{"d_model": 64, "n_head": 2, "n_kv_head": 2, "head_dim": 32, "rope_fraction": 1.0, "qk_norm": true, "attn_scale": 0.343, "bias": "none", "extras": ["capped logits"], "init_std_o": 0.0756, "lr_mult_o": 1.5, "beta1": 0.95, "decay_fraction": 0.269, "steps": 7526, "dataset": "wikipedia_en"}
Each number is 200 + 40 x the weight over its row's rms, rounded and kept within 0 to 999. Layers, rows and columns count from 0. The size before them is the row's rms in percent of the matrix's.

# layer 2 attention value, 64x64, rms 0.174, rows 36-61, columns 0-63
109,163,208,180,154,186,285,247,187,119,180,176,240,205,181,228,145,194,233,161,264,127,159,304,251,146,236,160,241,174,211,234,169,178,184,248,104,193,199,140,206,175,220,178,225,207,191,211,201,268,227,217,222,273,152,200,177,211,255,175,222,194,207,215,218
090,150,220,196,173,179,202,175,222,251,225,188,225,204,180,180,227,178,148,159,147,237,258,198,242,241,169,212,200,158,186,248,236,233,185,175,255,187,194,215,240,265,274,191,193,153,233,278,280,182,148,147,145,186,178,179,216,250,158,106,240,168,173,101,193
095,208,127,212,205,195,270,183,218,166,242,204,158,202,219,197,216,234,202,254,211,189,190,178,181,114,119,140,217,262,210,155,168,218,187,224,197,205,283,172,144,210,167,289,213,195,200,141,282,209,272,210,270,278,168,248,177,178,193,191,177,232,177,162,185
095,215,184,211,79,133,197,153,232,203,209,198,221,211,211,232,182,227,216,167,198,158,226,206,112,159,156,217,163,218,171,244,254,218,200,189,122,214,180,197,176,340,211,211,194,250,220,208,227,195,223,186,127,176,168,133,118,199,219,155,171,196,200,188,221
078,221,183,192,152,238,226,184,220,200,196,156,174,182,268,223,124,224,128,169,224,163,175,243,216,119,202,253,197,169,237,257,264,136,175,190,236,276,210,205,202,214,204,129,219,289,198,221,253,180,219,174,186,248,140,203,166,159,169,199,255,276,176,159,167
104,177,243,214,239,203,221,191,191,252,179,181,190,181,214,177,211,172,186,205,282,222,283,216,156,239,263,222,183,176,219,194,160,230,266,209,279,223,166,131,210,180,216,222,164,246,184,240,243,241,233,178,247,320,217,163,114,153,215,209,194,159,179,128,159
093,207,199,195,147,259,209,242,201,202,229,102,249,263,173,231,203,194,190,230,224,188,135,138,268,272,203,168,235,193,282,205,191,153,174,158,160,184,121,225,198,217,262,163,220,172,229,268,192,207,207,111,242,198,157,262,174,187,213,210,195,189,136,213,181
116,215,226,230,127,181,142,225,182,155,155,226,186,137,144,237,199,139,182,200,167,274,206,182,231,194,171,261,274,148,134,144,125,189,144,205,198,202,186,134,316,194,177,179,181,192,197,168,207,200,198,219,255,215,189,222,183,280,220,215,227,194,195,207,146
083,233,164,204,185,185,257,215,188,251,218,220,216,244,222,81,182,278,169,155,169,216,201,137,208,170,169,193,146,230,242,147,188,185,245,275,159,95,208,170,260,165,233,239,202,209,260,235,189,206,153,183,192,154,210,203,239,276,186,188,199,245,196,163,172
080,231,181,201,225,205,278,210,127,194,169,241,181,131,164,188,194,204,252,81,169,179,192,235,150,230,230,268,245,167,208,143,187,213,212,223,300,221,208,197,147,260,148,229,193,174,231,159,145,198,210,208,227,156,168,194,194,139,239,203,225,244,189,131,203
097,222,120,159,192,267,275,238,207,188,140,189,162,177,216,164,201,100,242,227,192,210,216,242,178,256,241,237,173,231,204,137,235,206,231,245,229,204,246,201,193,185,177,151,192,150,224,172,216,163,183,175,235,251,298,167,221,226,139,245,140,187,156,139,198
090,183,198,177,213,222,222,185,191,193,260,209,249,178,197,158,144,111,187,226,167,233,237,228,230,164,178,198,261,138,162,165,288,167,109,214,200,198,212,186,161,247,177,271,283,209,225,122,230,166,224,222,173,225,225,293,264,181,193,234,247,189,203,203,201
115,168,186,219,182,179,136,231,205,213,174,111,192,173,181,307,158,257,205,161,190,198,125,258,211,207,181,154,210,186,240,168,241,141,183,302,192,214,167,189,245,219,244,239,204,238,151,250,155,270,217,186,199,227,204,201,149,196,169,154,241,209,260,256,216
095,119,175,206,226,232,213,235,195,206,186,170,162,199,199,239,232,166,207,210,136,210,222,158,203,141,142,252,202,206,124,157,166,205,173,139,215,125,220,270,160,172,243,102,180,193,198,201,231,111,214,299,212,200,173,183,221,251,186,173,189,127,210,222,171
084,224,161,186,230,299,245,196,169,244,214,225,240,193,161,189,206,180,243,262,228,175,128,191,265,172,145,210,204,229,259,242,234,203,191,191,254,201,226,225,227,273,202,165,258,159,213,163,276,202,178,221,126,252,142,259,217,174,169,135,139,225,208,208,163
096,196,153,239,229,167,244,201,247,230,196,305,124,246,188,222,217,155,236,156,191,249,218,147,194,255,202,223,209,204,165,186,241,120,231,171,210,145,226,251,134,205,163,210,155,192,176,208,284,205,267,191,241,182,253,179,149,156,210,243,222,209,222,221,277
089,199,143,230,215,186,133,141,160,193,228,261,207,174,204,214,184,133,177,125,220,191,185,153,285,163,156,171,148,192,175,233,175,244,119,149,173,174,222,185,208,149,211,184,183,227,232,232,169,124,202,260,185,139,199,295,231,213,228,216,236,159,191,192,136
083,165,189,254,163,196,205,173,243,212,202,112,150,205,215,156,193,236,252,154,254,200,175,268,226,226,199,212,238,194,219,143,183,196,202,173,240,201,248,242,114,156,178,202,243,196,199,277,220,317,231,143,271,182,223,229,229,170,184,166,269,245,177,168,193
101,171,213,274,262,253,124,200,178,200,185,243,217,202,202,320,198,225,258,247,224,198,198,141,226,239,173,170,196,169,220,185,270,238,211,185,263,226,206,180,261,164,203,176,238,184,128,285,224,133,218,238,192,199,255,193,191,155,247,178,177,212,238,222,157
086,172,191,193,127,238,226,224,212,154,234,270,148,155,131,188,161,227,196,220,223,108,231,141,258,174,209,254,174,182,319,177,170,210,174,201,206,230,179,246,260,213,199,75,178,184,152,177,207,212,230,160,237,177,160,216,205,220,180,191,219,195,172,194,214
110,211,183,180,233,145,272,206,227,140,162,205,224,164,170,302,239,227,228,223,132,193,195,174,206,235,204,104,213,253,135,216,151,220,135,208,152,215,212,117,198,116,202,213,143,151,179,245,185,152,169,179,211,209,140,204,202,223,200,198,158,265,189,198,220
108,176,174,183,197,182,251,138,232,190,162,230,206,235,214,251,229,177,191,200,184,252,193,215,214,106,237,243,192,247,282,206,128,214,242,166,241,241,253,147,123,202,224,136,209,270,178,163,172,202,120,240,237,200,198,201,208,121,219,200,171,195,285,224,227
111,140,270,235,217,225,205,218,192,240,162,194,238,175,169,171,227,127,207,181,251,144,162,214,207,191,185,160,152,243,197,223,177,123,167,202,259,256,226,227,169,297,167,239,186,244,151,240,211,228,213,239,223,216,143,225,240,233,258,131,216,243,219,247,281
103,228,230,195,177,170,255,166,228,170,178,206,274,247,236,153,202,185,230,122,225,153,103,199,170,129,198,123,248,199,214,242,118,209,205,221,237,210,177,231,199,219,206,203,180,207,240,270,196,228,157,154,200,163,158,160,133,203,105,209,242,172,171,242,214
068,149,230,255,163,180,241,257,230,184,225,175,153,166,289,171,177,183,128,232,181,195,138,250,232,198,300,183,207,235,241,184,237,246,177,198,213,214,235,117,173,200,198,157,163,154,140,164,206,202,184,165,267,221,185,173,195,131,223,153,145,226,155,179,157
075,188,178,261,148,189,317,235,187,138,192,228,229,230,226,154,171,166,119,173,153,198,216,221,195,138,158,226,200,256,228,151,234,158,176,193,256,147,195,206,160,190,183,147,235,198,277,214,198,163,215,176,160,230,156,235,199,235,117,241,232,174,207,145,247
# layer 2 attention output (transposed), 64x64, rms 0.226, rows 36-60, columns 0-63
099,194,168,144,226,186,202,291,242,221,254,151,248,235,246,176,198,159,218,240,297,178,187,220,182,194,234,243,239,207,143,171,188,196,219,201,159,225,198,315,178,192,215,264,198,228,214,134,235,120,247,193,189,217,227,235,148,179,177,144,160,202,133,197,225
087,159,194,210,237,225,217,156,166,240,144,263,157,217,202,203,141,208,163,175,220,206,198,171,272,147,219,198,176,280,208,271,258,256,208,159,177,210,196,137,154,151,275,100,248,194,212,264,247,200,191,195,249,210,226,219,221,172,182,198,195,124,212,265,201
095,242,113,147,99,208,198,239,189,209,150,223,229,161,184,185,212,239,166,238,198,230,194,240,183,213,237,190,209,144,214,208,183,192,234,203,188,236,152,183,228,264,153,298,200,182,205,277,157,217,208,180,182,212,207,167,116,263,157,169,259,166,192,107,193
093,215,198,176,252,145,192,222,229,198,188,207,128,186,278,235,182,129,218,222,210,189,218,162,145,201,192,186,212,263,164,214,116,241,191,204,258,312,232,252,214,258,177,164,136,179,221,152,173,173,184,249,215,255,205,270,131,207,200,259,213,158,208,221,217
074,242,121,120,199,217,205,220,120,208,187,294,162,196,223,114,278,199,213,192,206,171,163,231,153,170,189,213,211,293,172,160,104,163,211,202,235,239,177,198,243,224,211,212,221,182,220,155,157,141,223,176,215,191,135,219,232,192,175,158,168,187,207,212,249
105,162,200,259,245,177,166,211,256,207,236,207,254,202,168,183,259,185,158,171,187,227,134,154,180,208,203,154,165,226,167,262,255,282,187,203,88,183,167,221,239,226,220,167,170,140,140,289,200,189,214,175,122,206,226,146,200,164,155,177,205,171,217,158,196
100,212,200,185,251,253,229,290,141,166,244,237,223,233,203,262,242,258,203,279,205,224,198,171,222,199,203,274,208,185,206,276,279,227,189,244,273,189,268,246,146,161,253,241,200,233,221,186,187,150,212,183,183,239,185,125,228,213,188,195,145,156,220,196,193
105,223,194,165,247,252,113,85,179,210,189,218,124,192,238,254,235,214,216,201,170,242,200,238,242,209,154,191,217,219,249,143,217,223,218,181,191,167,191,143,175,140,195,191,238,301,153,242,261,161,213,204,223,205,233,267,134,175,211,169,169,188,157,171,221
075,236,219,246,151,256,146,226,201,166,186,218,196,203,141,157,156,260,247,154,230,276,169,213,275,199,238,199,142,181,158,200,215,128,235,203,151,253,232,261,189,115,264,208,200,132,173,197,213,204,243,223,228,240,199,161,180,197,190,241,250,235,175,226,130
085,187,178,198,134,123,176,202,173,182,153,200,164,231,248,166,294,217,194,214,174,226,176,241,203,202,190,127,207,211,193,162,136,212,204,129,241,110,146,221,238,206,213,164,171,144,190,217,155,225,198,233,154,225,165,157,205,128,226,101,171,195,139,185,154
092,195,185,187,156,147,146,258,192,234,229,165,269,148,197,257,204,269,199,164,110,216,181,230,168,218,240,120,114,237,210,196,201,167,196,184,178,80,218,166,163,278,155,225,178,218,183,229,215,229,227,196,152,204,208,169,205,151,256,173,222,205,190,235,193
088,163,231,197,156,295,234,215,166,176,189,229,145,156,196,253,154,173,230,157,152,210,207,259,204,191,233,161,228,209,242,164,226,243,202,217,120,162,147,116,183,180,184,252,276,234,237,241,213,212,235,179,212,192,164,231,157,209,223,114,214,152,225,116,230
108,231,247,181,225,273,225,260,137,181,235,161,200,227,228,165,253,211,236,231,205,254,169,179,195,226,219,189,278,251,166,196,176,125,197,210,223,232,276,223,233,256,218,223,154,267,191,189,163,125,281,139,214,188,181,211,190,175,149,248,118,208,161,217,219
109,166,192,185,203,176,177,190,201,171,227,217,206,221,181,202,187,230,190,74,212,161,208,241,205,178,233,261,185,100,253,204,237,200,140,176,239,168,203,124,108,188,199,158,245,223,170,231,170,202,172,226,305,131,251,203,231,178,206,168,210,175,236,260,228
094,152,214,172,134,227,222,207,131,174,148,271,245,208,247,157,159,248,167,241,275,132,267,214,171,228,179,235,149,229,204,175,175,169,222,123,240,197,148,192,168,176,179,202,191,192,271,207,200,145,135,129,139,195,173,158,151,193,160,179,154,182,206,209,204
105,214,216,236,184,177,234,223,242,265,150,181,245,123,234,273,187,217,199,128,180,238,223,221,190,195,183,169,161,217,219,268,286,184,172,194,208,94,180,179,196,258,209,177,251,171,192,231,115,261,224,242,239,168,210,257,215,173,210,210,258,216,241,179,254
102,192,188,163,212,198,234,111,189,196,152,219,211,180,218,184,151,229,180,136,253,187,195,203,152,244,107,230,233,142,273,208,203,161,211,217,241,214,162,141,237,172,240,204,248,222,141,211,283,223,187,257,249,198,209,185,204,231,190,101,214,252,147,143,228
082,276,241,193,147,202,185,246,169,220,175,114,204,214,216,232,285,250,152,228,210,259,228,183,219,145,203,205,220,158,118,237,163,221,128,157,219,160,164,258,214,214,271,181,241,214,178,227,156,215,233,187,217,226,225,127,223,213,264,239,185,246,186,251,158
106,200,240,250,241,274,180,197,136,227,184,270,171,176,259,264,165,195,167,144,207,219,160,175,184,258,122,225,194,205,170,264,260,155,160,169,206,186,169,146,262,219,177,211,160,212,229,246,190,236,180,121,214,168,213,118,236,193,131,252,218,202,201,210,233
077,232,151,184,232,105,172,227,193,209,155,279,217,243,210,215,225,135,154,208,235,238,244,184,250,242,141,207,194,212,244,173,160,216,160,162,227,206,191,149,117,154,193,204,122,171,176,187,93,201,178,222,178,196,231,228,206,242,140,137,227,192,206,197,263
090,234,162,179,258,147,196,201,211,199,173,181,188,163,209,195,204,212,229,234,209,139,188,208,198,139,251,261,202,166,221,182,266,160,294,189,203,286,186,235,219,240,188,233,170,292,262,230,283,233,257,249,194,162,207,199,217,200,150,114,233,212,220,171,140
109,230,151,177,219,183,288,213,233,221,200,252,219,196,195,115,190,300,211,222,248,189,189,206,153,182,112,222,158,147,212,68,182,232,153,182,208,244,157,227,248,188,131,219,163,185,218,183,216,149,236,222,174,209,172,225,193,178,160,209,218,221,151,230,174
127,216,261,202,186,152,216,191,225,135,195,202,164,119,223,146,239,179,205,255,226,163,207,174,180,249,150,194,228,204,241,226,153,162,127,202,193,182,148,210,214,174,182,261,246,260,147,170,113,177,162,236,205,146,189,191,192,256,182,191,139,88,170,245,198
096,221,161,157,167,244,164,205,222,185,151,111,225,245,138,200,211,220,242,328,234,135,176,133,154,200,179,261,218,172,171,254,199,200,198,224,213,264,213,284,231,196,255,185,205,248,220,203,174,179,228,204,150,245,174,202,237,217,214,264,179,206,168,243,226
056,254,171,128,216,184,219,246,281,252,189,226,180,182,99,145,243,256,121,279,192,156,159,199,261,169,225,227,248,191,172,212,170,199,203,165,257,208,186,226,188,224,163,237,161,147,213,199,232,207,284,167,184,188,235,221,196,202,225,198,143,215,219,273,220